Weights of a small transformer language model: 4 heads of 128, 24.3M parameters.
Each number is 128 + 24 x the weight over its row's rms, rounded and kept within 0 to 255. Layers, rows and columns count from 0. The size above them is the row's rms in percent of the matrix's.

# layer 8 MLP up, 1024x256, rms 0.072, rows 211-235, columns 128-191
size [128  13  12  12 134 131 126 114 133  12 134 122 111 124 116 125  10   9 128 122  78 129 124  12 119]
[[126 130 133 126 148 131 108 153 117 143 162  99 118 124 159 104 121 144 113 141 145 112 124 139 144 108 119 149 166 145 137 141 137 133 103 177 117 183  89 131 143 105 156 103 100 115 146 108 106 120 134 150 106 143 187 132 158 146 118 114 119 101 107 165]
 [107 112 127 154 136 145 142 108 110 105  73 144 140 111 157 110 109 130 138 147 123 104 135 127 153 138 111  97  93 119 108 147 178 124 135 129  82  98 163 109 139 140  95 124  74  50  86 146  77 110 160 152 123 127 108 125 135 114 102 163 154 156 156 120]
 [185  95 116 141 125 145 131  99 139 127 112 139 119 121 113 130 145 117 132 143 115 119  91 147 139 139  52 115 111 123 119 128 126 155 123 203 150 119 126  77 161 125 142 157 135  65 127 121  99 147  93 158 119 114 100 162 108 145 189 105 139 140 129 126]
 [160 133 121 110 112  95 100 158 134 140 142 101 106 150 119 115 133  79 142 104 130 146 154 136 130 137  99 125 209 103 160 133  96  85 143 124 159 134  93 125 122 143 151  92 144  97 153 110 164  81 154 157 125 118 148 140 147 120 148 129 112 130 117 151]
 [144 101  65  98 135 112 129 146 127 102 139 118 115 122 154 145 153 114 183 158 133 123 140 153 163 130 125 152 155 125 138  92 193 113 138 130 122 138 121 111 120 112 142  99 174 111 128 107 123 143 153 129 156  82 113 101 148 111 102 156 126 100  92 151]
 [129  97 151 105  77 139 135 139 123 114 149 125 187 114 150 141 140 113  91 125 140 128 139 118  99 176 134 164 128 115 123 163 119 168 180 128 141 144 133 141 171 131 122 154 162 120 145 164  85 112 133 124 135 138 142  88 118 108 153 125 144 102 143  88]
 [111 149 160 112 156 139 124  98 108 136 140 113 129  54 112 142  84  97 102 101 160 123 122 119 101 161 133 126 130 129 144 160 120 128 105 130 150 137 113 116 134 137  90 118 113 127 118 113 125 138 100  87 212  76 191 123 157  83 123 155 133 144 107 129]
 [137 193 162 141 117 139 109 143 141 147 113 102 137 120 117  70 131  94  96 118 109 119 135  65 123 184 124 122 125 122  92 140 128  98 146 132 124 136 117 123 161 110 138 153  87 118 106 185  57 145 115 159 149 141 109 108 126 117 103  84 160 170 196 100]
 [151  83  94  93 106 121 136 131 129 117 126 106 147 125 147 100 140  78 168 106 166 154 161 136 140 104 128 149 132 179 111 134 149 112  95 147 128 128 126  92 123 128 160 119 140 144  96 119 150 131 143 123 144  68 161 146 140 123 157 109 125 137 132 151]
 [175  64 101 167 126 116 115 122 154 150 164 150 120 141  87 147 155 157 110 116 119 146 101 129 108 149 131 129 121 145  99 109  99 131 100 201 172 159 111  95 134 132 141 140 130 166  91 115 117 129 108 123 128 144 137 120 124 182 128 146 113 161 115 136]
 [132  95 137 124  88 101 126 142  75  87 153 125 131 134 134 114 153 119 126 112 145 143 128 111 122 106 120 117 111 137 149 154 116 109 167 139 141 141 119 103 125  84  85 124 124 119 153 139 108 161 142 114 169 112 144 157  98 103 130 166 166 150 134 123]
 [159 117 140 154 123 139 153 112 154 140 144 117 148 141  91  86  77 114 101 136 130 133 181 149 167 136 110 115 159 115 125 116 132 167 135 153 103 165 116 165 140  75 112 117 128 115 132 110 134 132 129  93 149 105  85 136 135  87 114 158 142 140 154 161]
 [ 82  91 139 130 122 172  86 157  98 156 128 118 110 124 143 111 155 135 138 130  86 107 100 115 168 129 145 126 126 125 136 118 138 123 114 112 172 125 113 125 139 147  90 120 133 144 134 138 154 161 106 149 120 171 123 113 160 122 137 146  93 119 134  97]
 [150 100 136 160 121 119 115 155 150 134 112 101 132  88 111 127  87  94 133 125 125 168 157 136 123 146 113 163  95 142 112 110 123 150 127 144 133 160 107 106 150 132  96 141 121 115  90 154 153 152 147  87 141 131 145 131 185 101 133 157 124 118 125 104]
 [143 110 113 171 135  98 145 146 109  88 123 114 122 119 111 130 138 136 116 100 139 101 127 137 146 118 134 161 150 146 103 133 150 126 153 115 135 172 141  92 127 140  71 172  89 163 125 152  95 122 122 108 117 130 116 168 105 128 157 108 103  99 124  94]
 [129  82 154 120 143 111 116 150 140 120 161 102 102 125 184 138 134 117 143 110 127 115 159 113 126 129 121 106 106 140 152 109 125 134 123 143 144 138 129 141 149 110 126 113  93 153 134 144 129 189 104 129 129  96 162 123 173 130 123 105 124 152 104 151]
 [142 113 138  88 120 106 104 125 169 114 104  99 123 148 115 145 143 169 147 146 134 131 140 121 124 132 107 111 176 134 135 142  93  69  81 193 116  96 107 120 144 147 101 143 125  98 102 118 117 100  89 114 125 122 142 114 109 108  97 135 118 108 124 124]
 [168 135 161  92 161 131 118 136 124 113 153 139 118 178 131 124  97 114 133 121 146 121 141 146 157 155 106 145 109 115 150 130 134 145 126 121  89 114 147 136 117  96 105 147 177 219 141  99 173 124 143 139 115 159 121 106 132 123 110 155 148 134 126 115]
 [134 142 117 152 132 132  99 107 152 104 181 125 178 129 119 111 143 142  85 143 178 115 128 125  89 146 128 160 182 116 102  93 134 168 178 126 122 122 101 118 131 105  89 130 121 142 171 113 149 130 138  99 128 130 118 123 148 142 109 132 111 114 101 126]
 [103 131 121 140 161 118 120 127 106 168 141 111 122  95 119  75 124 106  87 134 165 115 159 182 111 174 119 151 148 145 142  81 148 144  90 155 131 128 120 138 128 138  99 139 112 137 137 171 185 144 136 119 145 129 110 129 134 171  91 173 147 172  95 123]
 [125  65 120 126 134 162 161 113 146 106 124 113 101 136 158 149 147 137 112 171 110 114 139 157 138 159 119 125 149 142 140 161 138 141 123 137 129 147 133 127  97 166 136 151 113 108 125 138 144 132  87  83 121 130 131 123 127  79 146 141 106 123 153 146]
 [157  81 126 105 115 148 143 151 134 106 173 124 178 147 133 146 104  98 120 167 115 104 135 110 104 155 127 138 135 135 115 137 120 160 155 120 144  80 145 143 138 110 153 100 129 146 132 110  89 179 100 153 120 100 120  77 117 124 100  86 188 148 129  93]
 [138 166 107 140 154 150 122 129 120 114 143 105 152 156 128  80 117 146 112 133 158 119  70 124 136 148 138 144 145 132 116  97 116 114 141 153 143 155 126 125 113 106 145 154 106 133 106 133  87 102 173 138 163 118 134 101 103  79 133 115 137 102 137 162]
 [131  76 112 118 125  87  89 134 152 130  74 137 133 126 146 134 124 144 104 141 136 144 166 123 156 139  65 150 187 137 155 105 102  55 140  79 155 133 135 157 152 172 106 134  95 136 109 131 113 127 109  99 118  77 122  96 118 140 127 117  91 149 157 197]
 [111 123 118  98  60 107 111 117 159 114 124 116 171 142 140 149 141  96 190 125 123 149  76  83 171 142 109 176  71 126 129 120 165  81 141 137 125 124  76 150 109 137 122 136 150 107 126  80 115 110 177 155  90 109 116 118 149  78 116 135 133 133 164 138]]
# layer 8 MLP down (transposed), 1024x256, rms 0.0537, rows 211-234, columns 128-191
size [110   5   5   5 120 138 135 109 131   5 130 130 102 127 101 122   5   4 147 141  56 133 133   5]
[[149 117 105  97 115 129 125 185 131 158  95 224 110 119 106  89 107 165 163 122  94 112 119 132 145 160 108 115 139 134 131 129 160 162 141 132 161 173 160 128 114 130 109  86  98 153 142  69  94 148 120 124 133 136 128 103 182 169 129 121 137 159 135  85]
 [112  99 120 147 128 113 122  97 133 123 124 100 146 116 125 112 134  91 143 132 121 123 123 114 143 146 125 107 117 104 186  68  99 108 107  94 114 119 155  94 124 113 115 124 126 108 116 110 130 129 147 115  87 104  92  84 115 125 130 109 103 116 149 119]
 [127 106 160 104 140 121  86 117 126  83 138 121 134 152 139 109 130 128 104 154 141 115 133 124 130 145 121 101 131 129 103 114 147  98  91 170 119  98 188 133 130 117 120  84 134 147 146 199 165 161 160 124 156 115 151 111 124 128 109 130 154 106  86 150]
 [115 109 148 132 114 139 132 111  96 122 137 133 112  95 111 102 136 157 111  83 149 144 167 100 127 133 120 159 114 107  55 141 181 139 162 146 110 139 154 131 103  97 122 116  55 140 156  85 118 165 114 124 122 165 135 146 140 142  93 117 103 119 103 102]
 [135 127 150 138 148 144  94 145 160 127 104 171 115 124 150  98 137 108 125 143 106  88 157 131 125 144 109 140 145 159 155 130 136 106 118 123 185 116 104 118 116 134  91 154 101 146 103 160 179 155 121 148 127 108 137  76 107 113 117 148 104 124 149 105]
 [141 143 126 108 126 101  96 141 129 128 133 137 143 127 124 131 129 118 119 185  71 190  85 136 121 146 107 122 143 129 130 115  69 167 126 119 126 129 132 100 124 149 129 126 117 116 131 132 111 125 104 125  98 138 151 117 120 138 114 161 150 111 129 158]
 [ 61 121 110 127 149 136 210 133 190 110 106 151 124 148 123  95 116 140 120 138 144  91 118  87 103 107 124  97 134 140 105 132 141 102 119 137 114 108 183 129 110 121 145 154 107 117 119 154 105 159 101 117 122 139  78 136 157 119  97 136 126 156 117 171]
 [ 88 167 150 135 129 115 143 137  99 112 144 138 155 112 140 139 135 143 175 135 141 121 135 157 109 115 127 116 115 107 126 182 101 114 123 123 117 130 132  98 118 152 104 138 152 126 104 166 142 138 121  95 144 195 115 130 140 132 107 145 104 152  67  89]
 [106 126 119 131 115 163 133 120  93  75  85 121 124 117 136 110 106 165  96  93 131 143 146 113 137 112 127 125 118 171  83 112 117 127 174 134 137 132 150  78 126  85 125  95 101 104 140 135 133 103 103 117 104 130 160 161 145 115 108 158 119 114 124 137]
 [178 188 159 161 110 165  90 144 151  92 133 103  92 179 122 126 110 172 105 169 118 103  92 158 135 123 152 113 135 104  94 124 128 113 112 159 132 127 111 147 167 126 110 140 135  95 143 164 154 100 122 108 158 134 135 145 133 116 136 137 156 117 100 143]
 [111 148 132 147 135 148 126 135 145 137 126 130 122 117 170  90  99 119 142 125  89 157  90 120 126 107 126 137  87 140  95 147 132  90 140 115 119  81 140 134 143 129 160 125 128  77  94 124  82 161 135 136 124 150 150 130 120 147 130  80 122  95 157 124]
 [146 139 134 112 117 154 141 121  81 122 135 111 147 126 151 159 129 141 141 107 183 125 167 131 143  96 129 117 162 160  78  75 132 159 147 163 130 172 105 117 108 124 122 125  77 116 175 155 108 117 129 153  98 142 132 106 148  83 118 156 112 120 127 125]
 [167 125 104 128 129  80 150 123 129 116 130 123 124 170  99 155 122 114 128 125 169 117 133 129 119 122 127 110 165 156 164  92 103 136 151 135 128 118 144 134  92 122 155 114  87 116 124  97 140 117 103  92 127 144 144 107 130 146 191 116 115  85 140 133]
 [152 133 176 129 154 105  93 119 123 118 128 122 126  98 157 139 133 127 151 117 143 124 106 131 169  97 118 139 172 117 152 103 106 122 185 130 116  91 110 121  48  96 171 124 134 108 152 134 151 105 164 173 156 136 157 125 120 129 137 118 138 125 145 146]
 [ 77 128 167 162 133 123 128 115 136 168 122 147 144 106 132 150 150 173  93  88 102 128 165 127 122 143 131  98 102 124 101 122 144 149 131 144 118  79 177 120 141 125  97 139 145 154 143 119 129 112 103 147 110 138 144 157 127 179 101 138 166 144 129 126]
 [132 141 120 141 140  98 139 124 119 129  79 146  73 115 129 118 125 150  88 127 188 161 119 156 122 135 120  45 112 120 134 112 128 144 148 138  98 139 119 126 123 116 130 110 126 116 125 126 129 120 138 141 140 130 110 119  93 129 105 127 111 116 150 145]
 [114  88 107 147 118 131 132 114 134  89 132 154 110 140  80  90 135 118  61 146 147 118 108 112  79 129 129 145  81 125 131  91 149 149  99 153 115 129 147 107 124  94  70 142  94 139 130 172 105 141 145 173 120 129  94 129 120 162 169 134 146 110 133 134]
 [161 132 128 102 141 110 174 149 127 112 166 127 116 152 116 116 109  95 108 151 147 149 167 146 123  86 143 125 106  81 141 125  90 163 154 131 122 151 170  85 138  96 170 109 134 147 137 145  92 118 111 132 110 144 127 143 162  90 133 129  92  98 113 123]
 [ 98  97 123  99  98  93 128 129 146 148  93 145 121  91 144 144 124 141 152 139 123 117 142 136 152  96 122 127  70 139 134 158 167 112 106 115 133 160 148 136 135 125 135  97 122 115  97 130  85 127 151 151 136 124 144 117  93 129 141 141 109 155 134 160]
 [160 132 130 100 104 158 155 124 139 120 153 128  94 133 124  92  96 133 161 184 162 109 107 139 151 136 128 108 188 148 100 160 136 146  96 112 130 133 127 124 144 120 142  73 143 101 145 126 100 119 143  67 159 118 121 114 126 115  95 118 108  68 116 147]
 [124 172 151 135 123 126  89 119 103 154 126 157 139 111 122 142 104 123 110  85 149 130 136 112 118 128 137 160 122 129 126  78 113 126  76 105 117 107 145 140 127  91 123 118 140 146 149 114 137 130 153 161 128 139 131 119 148 138 135 122 141 119 121 145]
 [139 153 113 108 131 154 131  97 101 111 100 145  91 113 116 141 144 131 106  89 134 161 144 117 125 122 118 187 152 116 111  94 137  87 123 115 143 141 149  87 129 105 138 163 138 130 108 128 123 101 138 117 165 168 107 150 134 136 110 131  97  86 166 189]
 [141  84 105 119 111 151 111 153 116 137 157 185 128  87 115 113 123 112 149 105 160  66 147  89 104 112  97 126 113 106 133 128 115 131 164 152 124 130 112 169 121 101 147 141 117 134 145 120 114 149  90 128 129 106 154 103 160 120 106 127 114 136  93 113]
 [137 128  65 134  96 113 142  94 147  95  86 121 149  96  86 104 143 133 113  91 102 108 164 130 106 108 153 128 109 120 129 107 140 123 147 133  85 125 113 135 132 138  39 171  97 112 157 102 152 142 158 127 101 168 148 134 144 127 104 119 162 139 115 133]]